{
  "n_kv_head": 2,
  "d_mlp": 320,
  "norm_eps": 1e-05,
  "qk_norm": false,
  "attn_scale": 0.125,
  "init": "normal",
  "init_std_down": 0.0135,
  "beta1": 0.95,
  "lr_head": 0.0139,
  "grad_clip": 2.0,
  "schedule": "wsd",
  "final_lr_fraction": 0.0,
  "batch_tokens": 32768,
  "steps": 5759
}
Each number is 128 + 32 x the weight over its row's rms, rounded and kept within 0 to 255. Layers, rows and columns count from 0. Numbers have three digits each. The size before them is the row's rms in percent of the matrix's.

# up: layer 10 MLP up, 320x128, rms 0.123, rows 50-84, columns 0-127
# down: layer 10 MLP down (transposed), 320x128, rms 0.109, rows 50-84, columns 0-127
# gate: layer 10 MLP gate, 320x128, rms 0.118, rows 51-85, columns 0-127
up50 095:135165099137140095136100128146148194155133118115049094056169170065136080128129141112095123103090236120158101110070129139118138100131121099076162111118091107105102138125163091118119110168117162109135162166119115127149159120150161116116119155152135112059107084174168067136110111096125080153091144125102098124101152112046153048097063171135131163141155166066118122115116124146110123118103
down50 099:184031150100101091151121148129132179143163167131143127119151149113174178128109137201129106132177142120144131143186117168138145097168212118129098109129135088096227106109104140087152141137127122114135171057135153091108084135099131151092106130069180131176129152137114136134059143154125099119138165152124127082117103151157128073156142110085085105136145115216138113132149129130170080164134
gate51 099:083088084170072103179095111185109149180159138145079178149194139155178127166152123071118143132123168144169093096190130140094094121097116131111148111122073102095139119109135107159141172136136138076128133149103168121094138135150146082113128084120139093080121041168128112161199159136104153173164124138177181136142124131129142207086122169158109126126096156150188151092186134118109099129135
up51 102:097177151139138137106164164129143136151174197154120153059110074177161099113145139103082147108173170172156180136144108105099181076121106125107091176158134148148074160089159074165157130100096161096158148172137128093162140165137172110157112114138159191177143091104146192110177068117193114100100136085140122119105158144153099119097128177096141112091156164089121107125144076172105091131125
down51 105:104087133136136108101140129077133162120094161148177181094091145123111085092140161153145128147069153141107130140115110112130097153199119153125138068198141113192144108126094092153088103103171154102142120140130167127131059173128167175171102182160122132114093128110111138102131116117145114126097127170063146183091059165153150141110118153133112144109061164081127037125154148159036109135103
gate52 095:137161145148151135123159177105103141153088145116149156159101162104140097162151096131171141173109161157131048121133085080108062112097105137076138131129141158092131138138097191166184150101147131083128083160134160124082135146080096128199106179096114198076097094108171105183091158130086084087140164150086110133119168202123146097162135144136100136116161071168142188155123140118102123161102
up52 092:145149147085159158191132116104120121141136140129129114058144143167095129093083102157149145138083201070136109069140154112092178178139123119148128084057131143124148100162207083097159112150131104159103137134172111142177120111146137125122210137155135093152136096099091112127092082210158078120106112142111113191157124056126126115142095112107089098154122133121096142088198067117152109117141
down52 093:133139117140104128142121096101159138151103172162127155113125139084088177123132086100116084141076128114096106121087142126179184130162115147115057126165074104135168153181053116113081107181119149136115101146154076110122124105127143159138154105242135102150108094114095112149204136103150176098126129088157053137151155080123146143095096159100135130207114116138053139161167125089123158128145
gate53 097:120081165126078092105204183147129176145081177155131090157145162091092123140117111147141106143095188146132149065118152139120129087167157142050139156099086092148159093111112103147150145112153223111112188135081085156097076116121147155123053174121175156114114109129158144132115116100155118132155156158084107109126140110134147126151117175166070127140166130106151137153157135030145130114151
up53 107:136134151189116114080104094142151152168108148071130109176158070089166148143152085059117123105138059108117107152139201108120151113116171133085171159139132076076089148092095082069164108153109139103089117157186151110162162136154117167097121135111097144104121100181115116106132164142121121083134147131098123096167180152136089086113092169116153108092079109107170112100116139189184083190101
down53 109:149126136200071093107144124147170153159134142127139090102190158087153122110147113140130092145127141104143152157079149140159214065115162107105144148114142139082156127097145209107096125190139157070087129085114128180151139124190127160103108115188184099148085124118125033121118129122071072163140170128100133085158177132139119117131138151056111082121140165126148110109168125141161109121146
gate54 105:120113134125161099155114148171148132155066094137170140120152105165077071078157108106156126175095126114178115150097083143110172104088136170120182095099151128121150147198111126139122156074145153106073150107113092142066062136119080191099116083138125111104120111177172157176151157160114117106096130169135080140143068146131141091109170103191180117076175195143111126134142101092177114141148
up54 103:177110100124191063108092147144152186170110109158208124144180060129105131151132128127112120154121137161115087153189136144111125160111091132121112120089154175134141155148165128159100169165155114119153070100065133146134118177105131155094113118105166147068087124145143109117125183067122102175110106107151084130157159069133136132172155087099115077114178112140106099179149120039144186143107
down54 106:094172132085163112107124137107129155037081181121114170122129119096135143158140177137128124104127121157079066149128101094153120116169119116134107124129109153138119154109106123103089146136111145081136116141140155159169120148148111133103136170057160167077150087111107133103158069068121052152144140099194144165087194110151147076109192109117156190096088084134199106107098145185127076097107
gate55 096:100139109116095201137113138131102099153159159127153069095133167115167114068133127156120102139130062105115087094056106184134082152106116097129118134185114135086092074079126127147106157101149249114109111082189170110155113163119109116098071083140079108115159193147113140117153165183125064143115129115128073124135141122158140123122148109142157139116108151144122163096117140153101112192169
up55 103:153119232136133126142145076187117136073178083156141067155102092102115156095100120194117118099119065116130100089119152129099133173111085104121145171109118088170108124134165081054072124169118151151125099137098136168133164173068141092113118169187143111155066092169094136124112112107133109165115138128145069086107083116097105141102125098151097102144133133137085131116147133065156173084122
down55 102:166111135196141120112122081126067127127111098072104092144151106121178128117106098118136132118126111147111129124152145114100140122152135183161127052088153123153143181182115159099122082141120122064098127145125106180113101140159133134143177189024177147099123096050180147111131173150135128205134185156146108108169141145133157146204080155118129147120122124117129174173159201113139113151116
gate56 093:099151075115143096122148103158067075128146124130107127153176213157152145151152133102079185194125123030156180171105155122110104160078120161098083101127103174164178126076122124118143116134160140159096116113110174185160114120104105177117116150138125173119099122122135113180175110185108145125132158086154146122136148134114168092122074122107154143089135073102158163069114141084069122098160
up56 096:118148087152151173162164115133124145117102107132150047097184105174133124131120133133137173098136106194160105092127164077087113125071092094146177171124141093148165149103135118089145137089115179123109097087160132098073158076165133079127116148082091124149102119149100086077136077074129039142149115164141156160148143102180140173142157181095082125131163182134102153199106119155152123117114
down56 100:130141085069091097162132117102174104113099109118143123144113084107175126085172103140102128141148127143166100172117084168106113173132135188070132145131157148092223092127146125113068122196095126071141083149098154189110140088156025110142107152061146131141095139118134142110138064110087090178136162116131174184131166097113132133111071140117133144120133118145139170093120111098124085102161
gate57 101:103090154089123132123110126162131131151183183141113065084073130107105083156088103114113099129132156159118127148132114116084109155064098101064116102110140098172173144141149128096078143144151141092111110091099058096125104073123122129108079139095091130092104131228147222118169122140110084113066080196068122132109140082105110133130107122118088091157156131118091156118109074143131154101133
up57 095:130159085116181190144101120120093096116087134090136141106195097075116090143127170103105145151089130143076158114129166108128102090111129077179143072142146103122088154112153083167130129106159151101138122159143141113118118107074103127203136152108132194114170177117173078138107128098144202088148180160181162129143058205143107094096077148139136102147141127131124085159129186135145082171133
down57 098:135160168122100112126153110125135161173116128116138128099062144105129098145151087158140074106130142141145127141145157188170132099164134148137104116110100136109124163105164123083090182141112101129131141117137079104170078202142149151099117111072149125170133118113080199049101154188107092125050096107089131128102180145104186171032150090123124134135120203155103103153147134179126184150116
gate58 101:073157100124140111152153121139132092116069135166149159167145157124082144109188101119152161163159144129086150224117167106132124149145112168127211162177108095147130111144192122114167116132175147151119158149060035195156130122089112049140141140124116103118130152129096083133151172130136143129153095181121162131143132063143112188140100180114182133119107116163139167136133136146154130158081
up58 103:142093184137139084142166127125167158098120099161112152148104174127171122147114126092185159102145115090115108163168168158078109102161119118123161106112147150165131096164134122112134131090119164046152101169131184138110124097118142141144112199149080167110153117093154081139085209163136121123098105115159189070128147090155175156132145155141211078088167129133162147109151205105127191159111
down58 109:128147146167070136151097092133141185159097144090071133111094108175131133114106180088170124119143085140106169169111170119118177125126127094148112126146131133091149121201123154128137149139102122101125149102159191134174126192132076105169119084234104092081161167158099162172124108160115109123112103164103087113128081078114112139028135109147114152147126146095148126067123101132070134087162
gate59 097:145106167147145155137168122152124128146183156160112159149132087107109108164153121202134175104128097130121174149139140147051147126131116135093200163052126117115183177108157104140145105148091130091078120097088141151057085189065138159146097079144130101084083100188127148126146166160069137122160157113152172179093113108149140159116086157155165084117184105138131111090149141134176142125172
up59 096:144055149136122144098144112168197143095149149173097093167183080066129107152133112229117136103121092056119053148102109108078161114129090104113198208143142129130099096162133108132144123144132155113034116109154090163120111186128117127164148112161138122099114078136142098143117131134110196135127159145121173125121085117212168122138110164122144144115139097133103148123111142120165138110145
down59 094:174156101186138139108098150095103062081168128122109149133096111099203136146101193105103083120056106090108131103151080146165128116142142127201139113096141086137081159158115108106160104191091101132091122143139169133208098148131149160130101175100108112146179111140129112101157112096153133086159157114122096174186165138136172099124199127199089150082106146085116152149141142126136165118086
gate60 117:103149132191152193106127189170068148168174057151104071191155182148122124119129099154154153117138165112093104124155129133103144150088094114101173077117102113203128115136102083139143156108093132110117141114058120100075118128138133072018099054127122084125145094167182139108169115122150134112173121163082092112139126141158094125101143121119131116135167123126112130143118121085131080171132
up60 117:147125131160130200132120145082103146142145054120146140149105130135047155108115106156094224145126166151111189120109106109122111130129100152140100121132103129137092128127077133160055104182124101128179165130061164153133135091151114154109129118154081135110146097100155136187113118141178171076157085137132077079175169118200101097163114118109149101171119116060127180175138143114137170148172
down60 118:072118123120142073137142076091167111093078181117133245068167144124149135065115166099149062099080107168152183108110128116150126133147135140104164142143145140069126102106134144094114111136153134131175135130196134165190188103117108115163134157197138132126114135151094140123122142108114135136053120146125149142119186074140107120112141154148142100085103150186122080078122125167102148080104
gate61 090:115167176146110127104160138153069184140123175167174145133167079110212162126124144134146127124137161102118178108115165126140129085117102145093142121113043093183139081074089143109131116085117099153109184162162155152163158157160053178086127124181107154125091156126163147121145163156138087124127100130124124168065120123100114063094138126168159147155138101110209186108122096104113159120154
up61 085:167143125140094130092120152171056140135136162139120171084209095168158140161100149043086083131135130095091137181130134136117141145108123113068114094165118170105097122128167072145141141097124083146165078118123146126160138109118156140090152137067123145141073127123185126142078056063149101150077062161112124164121169167067127117165112126095175095195116137150151127098118117124121167154117
down61 097:124117124122170128127135113116137184143122111044118105141108150131136137170161138198161091062123151164091082153163076142120107147134190107204152150122152077128144109220172146158183139123137076199163137161139069122142131142067122169140131164166137135157148064153161093083102108114128110102096094135154173164076135118103132152116146096144113189110108147112131139129173121119130086130067
gate62 101:093169168230139183133202138129103152122109126159157093137112152138112106083157145098159144101069130113194100125117154181082120150128108130101123141163107141113113108142094130165076126096108167168129154142098149143168111141145117126097139122158178135152140158131152094161133079123177161111174093158094159113104104203111151153082161081152051146090122190177104132132117149114050105158175
up62 097:103168113115114157097069083196136107118170115161147125133156083115141100169102147126153091105121156110115173087098081185100121175089063062105145143162119137188115094105108130079117167106185109104088182092094156142126132169178179088150111145163138078134157141115173159149134134158124195136132130097167129166152080156119139158102152097108101100135105128132208139114161122143084119108210
down62 105:111149123050119146129122147124085125106099118107168043132119111113068126117147107121139121077123191193164079144068151116122145138142097150083110156115144118111099093147126091121132148076064125154176094202127151157076061133104124114149110198129101160176139097212127108162144091129172191181103122114123105173110130128123056114150131097110089087109103161103083115144145115120129120147110
gate63 106:056135099130123155156142128125088166148169136144091128108126147135055109113113128202141182195145168119086149137133116164094140169111129163134194106093115157169140153068140105108132130136111145130128101115104124115087078156121170064103099123099079132138123095167137130129157108162145176155104163152107095129175114083182074102087096148111172086102126109072162088121077169167171121158215
up63 112:101175135162177134131132127105068109078156118137135147082125073155113059123101118166107122107139115168093109094162194144138133108130097222156149109114163094079123124132051160138044158127114124175132073099132151094162183109049154116121124138145111111176125107198145128113087112128117126137124072089167151084115133101139117112093130115130160112128160223166083135110125121123108162145124
down63 108:137148184114130115090116176146125126071132142146146145149167141079147111137116127086157126150170141149146121135066088091154122160164141103111130149175115146103095041180122168118102111145130120132130101149101139161108133095093113172191065057197167109195179134098114128155164161129084148106127196119111129196090104093122164153143117149141146153203178151155151189153121169130169126105165
gate64 101:141112115111128154143114178085130086125108085140108133204118166125071171079146103079118159084111170074129113139128113114098119119121088072127128066128115124220131118105145166123137145104102155096102161149111098090114036143103123128125094152127069145149140162103187130108113090133136108106132182147097109194118101132117121170127109157143115080145110152092087163175162083109169126233162
up64 091:095132098110156156187123196103154126154130105181167160142153153115101112110128104154204118122151153140133135132113113166161084100160079172137133191160092135120184139075106169138120117090133184111108123162106123116157114128096169084139134091124082100120193175123162176203100157128168137130070150107122152120044086110170078157150141091076155145118088101140110174126148075138084104157106
down64 091:026172126102171200160121134102122128025103098031121171183132170134110131141135169150109091118095095169153158106140133104158048132122132162184131122143094152136144105130126147105117123119100146154179166135115117145222149140197148145157135112125090129132124164126112136096094155151123129135142129147166176116144156142147150122137142097193108096062090144102128120076128136104155127151106
gate65 094:126155110155155163141089125118117126184127068125099140173164103105122201129153137193132188104099122153157113094126097141091092146089100168098122109064104124102086143138113094097118072153096139095134143123169096217122149147177120071082112153091063177065088152136119131153125114092158090090179096194165146120150143107154175113129105144183084115108135094066119159137134152104151136109106
up65 093:122111110145068117136096151172147177164068105130128098122130150093158149193095125038071097121175132089181178135149166099154176122136138126129103149153131116143063107082122081151159134184120183131059143123138107135155135163122082126127134136135115126157090136136163175119127153189106131187077117172140126132108100146144088099107103117083096185147073155137123113067192087102080162139130
down65 095:127111156095204166105072103110134129111088107083122158133177123166139073150113161150162143137124120144129141113114149179112107122141167165081122101122146154145114196171091129097109117123088061184150094130142192119129139136160151124153116137072158125136206117076138072156123127174126145098168091101147212107111132139140155111147157111207123176085172092172105172097144182152168122157163
gate66 098:066143116134157060177137131142142140209120081106062140103174123190130104103143100118091186117123131134129154107103130118105136102102099160132121202131101161164115131146180172102135035115104114098144107148136111084112137142136143079124158128140055098103120084111140077154143102145153165112091108110114137097147177104118205074119108178125099124112203117145157172155089114106072093112113
up66 100:149068121145105144100158134152123009093154111143117140117187133127106168137070111133087124111122130115160143099137099098165144110137133129116177085093118115125126161150155136181146143104203086129096175084151136119062086125160181122089121150096156185152119109132090181103116142122075128141130124074166101146118082184131111150133157099171119093076143097162103016115143110158161120116120
down66 101:119145121117126083190182160098152118180129101132100140125088168152149114130171173086127183142131126089078151131129166148097074065110124100112069120140111142138148109142129135073120117141101166056136123167105090131159129131129161154164199152093134128099169064113099160098120065123089110082133137147157099147122143091139156064150089196048156113146099102077116134107158176182115111175151
gate67 092:088128193147174134124117137180079185135176100149125112128097135141062094110112117127115166132115188130107052132130155180144182122141111216152093144173073085087165166108109149097140162145155100126087136084076139153091171094137117153090128071124123101164120111135127173129143120123186158143085041113114076140124124108160146128139113086080077071156135142167113101139099134084137129111138
up67 093:123121192107163141109126184171154118171142140117086172146086116120160113094151125172149167067140107164094069126115122178102098153161148122125118189102141131030082131181098130079145104140080094184158089116113144085126184113111092151160147074142119108137098109135095159126113157128144087132066100107154080138101114152100109157117169154092104192151145164159174086137109136152180186145154
down67 096:142135133137118089093127095118107111117124151074132112098157128121124134197161165079093063135084112180122151176085138095158114157129100070156133128102121119108123164071127116120119159115138212098110147165151097158171106105062092135157093137086107147103188118077097094127118126150073090085166147118093154100087141119118155119220162140146109111200080126074134168098180142173122091129095
gate68 102:021092118128122137161093116215161124185104140115148150146093161172086105126125121151123145159117103175081090109126166132137093174101206096141089195120110121118159150159140204136152095146134130146140136165098155208181141125120121125083106126118127130117118128102096081134168142102176157158183140128101084131164154118162148141107136097125166105097094111112208190126115149086118128142091
up68 112:158135216141126199046123165146138160137148106121159157119091140075095183161116144130137134143063094136128172121160146094146126206164156079118119140070141102152121181167138144123204119127173101105122172112126146103162151132139155196146147090126160121085124129143058158113138103122139110082156195114120133095148065117147159165133179118122059144133117104131137148133162120109154081107085
down68 103:081104073149117132144123113136143097113126040123181148110082143149126086133120089131131101169148127176149090135108105167103123114173152092184114095112123130198152111109119071167098170118084144062177148110143085135126115124082189129167133168142171117125200124102160155082111074111100150142101144085165087122147170119154142177077124180101147159072177136118135105173115076132096134091076
gate69 104:073134124130162124197117109148152125116112132136101120172098136062105135093157119074151138116152130062199142146092150142139156092141155135133100145104078100160124114131105123129159120136112217143103158111174126068080119107145084120127105141118148116128187141087137118131158170053102168101150183148066038083159141090137147148128062149151126081102101152093164152122183135132124084189138
up69 100:102115144132149141172091097096171147078156126126145144159109148107108158112148126123162141091136128107165061181098129157149132213146116145148082082110065123137140083099104183196185152170126177143088105148103065121110066114106095112128152127104086145105178097055132081156135151091146170159136185087135109115141154097132171157124155151135183102119144039071111146162108142125120131142134
down69 104:114133059087163116133096147157069134111104159040103146139177144149120136118119137122137204066082112143131071119097143135105094163154177102144118097130177148173137056161198143055134154117156123125118114151145119100196133122047174118136169112108173082165099124170123165137154102128110141138109144112111109132099082119119122169140137119214155125102141155102064134087105103096124135107122
gate70 098:098095167174100152136095186144144133134111090158138092184216164137100157099106089165139130085122131091140102149166148102152142126114125135100156164122175134052097161101124170108116153109148156213063140122095119130095098108111164113141022106133150066117119108159129133162085160124099140213158143156104126064127092116143133193073143086152120125115161138133131137137121184121114132132105
up70 108:132097152124122206134135205142076153138140122140146080143171125157101134152057105152145095130115139179137071120097094121130187168133137093135117050147126100121143186150076133118167142091136116149113127080137178147056092138183144127146152143125108138133090137119130180175116100141088116132140066097130200090150164176073156134075174151104148090172139167153105156142083143107188137127105
down70 110:090134146090168111168088118128113118145133123173141133119117173151124135190179124098124122172213140115169151092093157111104101130129094113228141144085064141128119185114078098155137109083139126112102176117127134158096151102143121171115090138087124095166137193150127170106125124140094141135080167150126124113137150169115170138153092128114155078048093203164110163170084082100164074108127
gate71 104:134115080138084122129152166126088156134151193141108092183125161114113154137162099133142085189147182113103158145156112188095152132112109180115185140106163171135148086089094130131136149105084135082092171132072105090094149130081133126134144153162145141114089135208132096185102183123148097133073100127123109107141200072093087150142123156200119114159164141109167177119148118122110124210150
up71 096:133123178110119141200134115110117135095127127090151101240117114144133222118138171189100146097156159137124156128139114128102149173100104172103159143134142108163137125112114116175166098135143112179114127124123152152091152126166109092104137107144098144145120043074163058107121102177048132101136136122171168059146109113099164116089146115118155072143167138081174129158145155100148085086140
down71 096:110092173107119137136123111192156138165106151183125104053097137098056112135176108049127155136092082126149130145084103116169148127159130086069124090138142147108093131129169146135140127120190151145103130152141101133105062128118139169079171154135130097161138182171122172145139074111152159133138116149116040170104095104127111137046146127070101184115076079117140135120109113147108166180106
gate72 101:129150132167099143117200109125118090116085093140142110147156158129119111139151129157117124140182175126045120141108181084120149147102150179105158087191083108143130160079127107092069125087140118199168106113085168085112111130114060108111115116115090131111151175168147125120139116116158164112140181125058107100097145085178101114177157191116117090178159148104090165160115104089145177190142
up72 100:113159118105071094170078127133138107155166139151148109173121141065092138160088139147069137109134104078140170145119127070132100133106188109129124147095161066177117112122105082166124152140138127146163108149165110137087136148100170098095195160103109164123117117085120132136139113104142139130103110117154116149123130151078147113132196077131083187125177244151135158152111129210122108202173
down72 092:255153150132149088171132109155114104112129082167098123126146097092174060097177101138096144176164155152159146143134135123078136148127120145113116073126138098129137152126116143135166113130138134109110123096127071143042099117130092134101113116119159145107158139148109166108118127135118134098172107109060112105074126133159114154086095135073115120255102123086102113159130122109153142116116
gate73 102:121148102109114160085125100219127117128135136123190119113121159136114132116109081087117144133103156069135059079148097142110122054115141175099103072081128200166131198143134126098114119112131129156160067130143115109131156134156142118131108079154144109105106185141122108124169160100142166101149120139050157110108060129187127117069125068170111092150091078114075118113117116186138102120179
up73 100:149138114105122129111096130105093168137137128097177100127135128071119115120134099164171162053100088044190102119096097117131103137137099095102109142114127125145105170133139149141096108105112174083113145088160154081036109045094197136115152142104106105139155088101126188047118203143115096123139108125081148126092096124139097178106142101146152097126154115116098138113108111211122072143128
down73 104:110052119088128125126148232133132132083142147137059144150103143135147147115161131096162096199103147072173099117056162128076141118129135169188129100175159099128120114138099115171140104175102152170160104075125137154181139163133210128152172171099074132139114154145143103104168088154109113139153094140166119164144127153042126127106122143101144138138186092127130152108090113114086105104118
gate74 105:106101146128168106120149077073162096134128106168179144134115148106094050113163128096119201159070140114182110099089099149145100134151129083128106174140092131156085134158110135095094180117125136149154097116099114124141118143113051122184070176172142179107187129101126104196133142096196143088169148167113098124128163066170194124134092158134148095122102086138151141125133184163149131142104
up74 103:120164112127136091178129129204125199110140122132114103124136128114164148104102132149100157129169083160201158108166122093165154128111102151158129101005129138111084145168100150117193111101145096079113129189177144161167160139084184161100146119090126139120150148118109152150146183149078182145099116150191129157129149136122165134118161140199142101122106175119126137144096062095122128079132
down74 101:155065106160096077194140108153103164108176136153108088113122155115115134165142100175139178119087133137159132115165131154118143175130135059051117161188099156140109133139112143105116122169122140125134124143123109116088117193146101187141144126137149159148142144159100029122124112104092141140174123158095054151113198115117094167114109144068104080187122158052083166128086134144145137159154
gate75 102:119136128186143129127105091078178153157078134102109065091134148169193116085120055173127153157207116164111102127111182122117121114105133164147156112108125123106177159100082132130171127169191126102091126135134125108129146163153105128123103151140066153121168104122148111056167116085080127042139105183122106079131168092139119089119055157108063150102090152153113134167122147129095102115138
up75 101:170151148127118108083147126137162138140100140147141154108149091046124128144114174129141128110107166160157093116144071172119117047167083111106148177066110135143131139119092171131082159126134157095083138092112165139143160115101192137167116182125131102115147089165130168116084209155098063097224092093104125066078111116129147127146087161112136079124120107113181132119084118155071143146126
down75 101:123142082116139153106121150112034148146180134177132049140131091155128116147167139182149139128094121126113159145071088083143194121154093115128067106147075150124086122195187129125099128158120079103154134123138093184077095119101150088088157125145159091163114133177062092142106148066161158137115128095152129118109161115085133164105101145091103082203112133089087139110123116095108119125171
gate76 095:109067118132098173171157151112077071144141115141138185101167167097130111102118119119143104106078179077171104141090095153114135092075086156153151109121092107120130093133102175140180136099173064162119090098106179149102173152149087078135060080116144140132137126090123121163134109151106159124091144129146143163158086133080138118153118108110166141165124099123087079204171157094212104167156
up76 096:117208126143087121103105097115115125131079196143093125118105103156159220142114138080195181126177085127170148097119138106153122158155154110099090152133196097146150210129132135070118143119127136138099129140150121154161136100118108164159169156150086150151185079101109193127123096082160083135169152154154113119122176157149097194075158126143176184138091139157125128119091133162098146130125
down76 099:178103175086155121118144118094144122141155091078128102138147105127106062152083107116141160077199143103123095150204067160136116097119172120059162140143134125172120124155140173167072122134145077162103119077095121091093159144071138109181096109157170136130148146167134080172158123131135125111164143172059205121145094133149157079085133109098084119136122076112156080135136111118169096130164
gate77 107:088104163143076109153112109133136113148147166152133066141141136072145098171113083141125161110153155066109088118104098100104120171105185113100145156156081125158154128201157153144121139071134124099120114100117143130106089179187133109107089136104121199112112042151081086105164157114096120095159145184080181108124099141162134141128091144179142057110150086096108157136124149097217102146140
up77 112:135151102129108102119161109159107112071120147114123160119147138111089168151144144186083073105142155111134172156125195141123116193122141120177079144170119127125121100134135157095101102112123119099182036147133098127181125099149133132098124159154113147171128112127117054143153126065116136103083201154147163098113154144143157053128108120119169130140143102136051190111182060113138054080109
down77 106:180116175149150147131140080147095146075033084099195191087108109107021063120118151131106062122121140119102140149100115103130116096121139113146094158233136082092160130098139105164080157101163119148102153120181107128127123048140141108129133131188109091158132111156120105125116139116115168143125115173129139128136145126149124166213127169135148133137107176120121153103103154123127127117104
gate78 100:073160111107169181174089169126136201144107118162184132146069153129160142078166072145148097130121108134119132196168138130170114104146113109103159144102115048176163143155190133142149082146147148144094142107137135130121111128155155092129157159133188136139128151147108092108183187113141209115139144083140142177097169125140138086084185133142130116086159154143128093160148053137165138123188
up78 101:143088127113084118088188141069125103152119145136183138114139187130117177134128149086109109067118090137119118128156104125099128115161146148143091144187135129086176100082109155199148112100111078095099125185126103145123077124134169164171130129143150165095126127055104185149160112199072113076169089119141177106142203120070157159117119083151137086154142130152114141119188082116114166127089
down78 097:113162119211151136119142100126151091182090127196093131165125153162118090154105171135145157167138158079085083151126158152090126118153146158102142114211142147163197158122159124118190198104186125133128163123121040092078158112098154152136097153127076097140154139127120092145083084127139143113132092151093114145148124118143126113142141141113202129122137071065120107121117122135124102160215
gate79 104:123126090165082132148166136142080127153167182125156087181168160175150139162107096184185089171158131142127145124121134113147167159079124124124155100124117122128134135081130099115231192096129143164149122112077069099061117148139133060096087107124130094142123093154169114119182130124123070113125138122162110122199132152123071169059108130142183156151142113136142123179152093081123117166161
up79 106:114161118124141047215133131119100146148179111147151056160121135107063092138086129167156091122104166158132151131143151152130183134081134182101103160155040099104104167121149066103124107101118111173086116092120149101123147105065136073133137155128136164153090141142165063103137121118181079125097163128120113148150139096092103123135115179119145114151182083080131108187105108108095101178115
down79 100:112097130062063107098138121159112145094101161124149152097131146154084159054146120110165133139154146139077127126149114126170091085112090124137119146166169154127103070160115133147104106174161132128183144174164116189192081153143125142074104086074153085121139129164141160080169099193138121166140200145138122132114161112170136131064124104147145131184111144116100162084122110092069182164074
gate80 104:111157137072164083146165089139147149163145090136155166148108136167140129117098102113188098160062178125148144160105151183162144169104227097122135133144098102123087121120101151139149162114123123172107133072102134126130172173165117087162133136154093142181113183166189081149171079137123114107089139133117139129132112108162144109098124097115153139135134164144107250090142076145121113112055
up80 108:152086164211159162141077071091089157124122163120146132168125137115172097117139107133125108113106143158153134143129143154113223088172122130108159160174135196179156135100089130131137145116138091197134095080161135123199128142165125128126125120108166059182144130131073170081120171080121160091155128163109146100119098115234125122147140138094132090144106141157139187138106132152161145130093
down80 106:147183166128169161145093084133098132096140132144172168134141126147143123092123166093136081135097112139133091184045154147134094132140163105078145143158112082155096111101145139185088157114093136158118151137126118127195152145114099131149114166194148099138095186121121101078143099162096114168099124109084112107157040094123098139061103135181087084116118155106052164110175103103121096057133
gate81 103:100123120135090151124136116117139125128094162180155099179154097144072119140102116143140161096107131170094109121137065110143097084124150135142111142143152098222152127098167149176195201120097122142023142113124141087111112139124152151126131128154171139103117135158099126116173087039187160138140064137118141129184110152109134145089150115150071049114149132182137176148137117139170101155084
up81 103:105174083116100159113150150080127095090085175111117191116165138160129108136212210077142089120098069125133139125063101039153113069101105102109086128167090160121142141173151153105175165090128111139139107152120136079121137101108155118116115167105149136179166132085098076103110101193143151086135153109149116143087121083097146187104122125112154142092133132136140112144131143062175145167140
down81 102:094174142131202152103100100142085115143073166182149121125113100098124172152129160130098114136134166119171109119157141141110120120175083151190134194076160097106144134068115094073105135145085165116132151111200088096201153117108140125108153150111104151119176115125119128165142162149102146119129105147159174124121099162154117123128140076227158168096127097147177087152121169127085051128078
gate82 106:106103173124118191128158056138084128130132079150104122090168142151172167128133113173079142095101124123090090138126165137122129085111131125120183122106084127155109121134104141089212149162163081194114161130087162146081048101149108116105097110169107130092087115176177131121148137105087167130135044103141176084116139140102093105095150117105085137123110105134139160042154109072142163100108
up82 107:151149108151115127089110124143189092142180204103156130087109127126120088076128149097172131117114103127102186134120147114173167117141185117116141146145101138133162130102163108126084120165125168074134128102132144059117148098107181136146155081131125103103112148108142130072115138201045055162119191202074136180125111130127166089130097165131164161135086153079129109145162091201159119126138
down82 101:136097130108150131064092069142150133133113108140130109103129202113128104124164164133137141113132134160130120157135179120142178148133125090107127139038149137122155140109113110118119145166150181093086120142115114168098129118177156151162070176155148087104098150115132086154130150124072142145134106129000131090124149078163144184083081113160132093007127109183133118151147160152140154155127
gate83 105:141148063161119094162104106158095129095172129180132079133173147119115162166175098138109124130121143069119157161143218161209121167115104114056167124162109176124091121116155099061155124141110118173122122116154198176137117098099134120056149107124166138133089131160138029145162130129176104116152113161106087107084139077112134121097117146161103132111131148120162155128156107061141104130116
up83 102:167126135124090122132117132152131109126122122106167134095112123115126096090179185085122161148146109081212097114133187150107101146192111072086165097164168146119120110149129118064152095139071098154168065155135170111173154106139103154130127094102120091118137130076127163092124141201128095108084110153051135157123167111134065078123094075175165139112093190125082157097128153176144133159101
down83 094:213084141117143150135102139131088135089179108161125113114087135128119131104123069096146163133167096163151072163110158133153136085116094099154144095140098109147161141187125130223126173153132145179111122162120105181101136102099096135097072129177060113148153171149119176143159133140151121098089138142063082108147172101117156101060059108149105135138139111194087133134150109202123130103153
gate84 111:126147133117076163158175138148101196131135160197152034095138169088160109083201122183173097129103159106109132124093167145126111067124119163102159141133060129150077129106130103108122111120159126121141162102169127155106112177150083105143059124163220125144111164157123130151130109158049151115106191115103094165124170111104121115103082121115142108116145141123165107172137168150159111120162
up84 113:093141068043156164164158122118149141156109108105122145138106138182085134160192144090087156099136108128136162162098106149174114102093097130140086200169157166159108080111158114166145172147119124151089166134139146112134134123075136103122132169064073155196155076156156167087161056121115136074115153070128092170107096129115131125126175094158112109124146122126132127151122144104175180160196
down84 110:071125100088093111124178118116097134095161123147152128163106137149155084093149071149107134106159146098116122135066140144156124086140122147209167071116099105120071136174173116148109135145191102090146164152160134147124137169122158155169164085192155137094135172133116140123093097122148168123198131049169138083153146185098154117105105101119064123064157116107162141144166122115106118057079
gate85 097:151140081180140153166070131102102088107137126141115177135092113110080121112150050126097166175089172235202159121106145106156152156088098139141129123186148161138135131091163125125138125116147126146136091162159106098124118134143093173188073128127140109169069155185109108127148110114094176082125091110138158170162084140141164181145144125095157143119075064143084151140169122083143107137101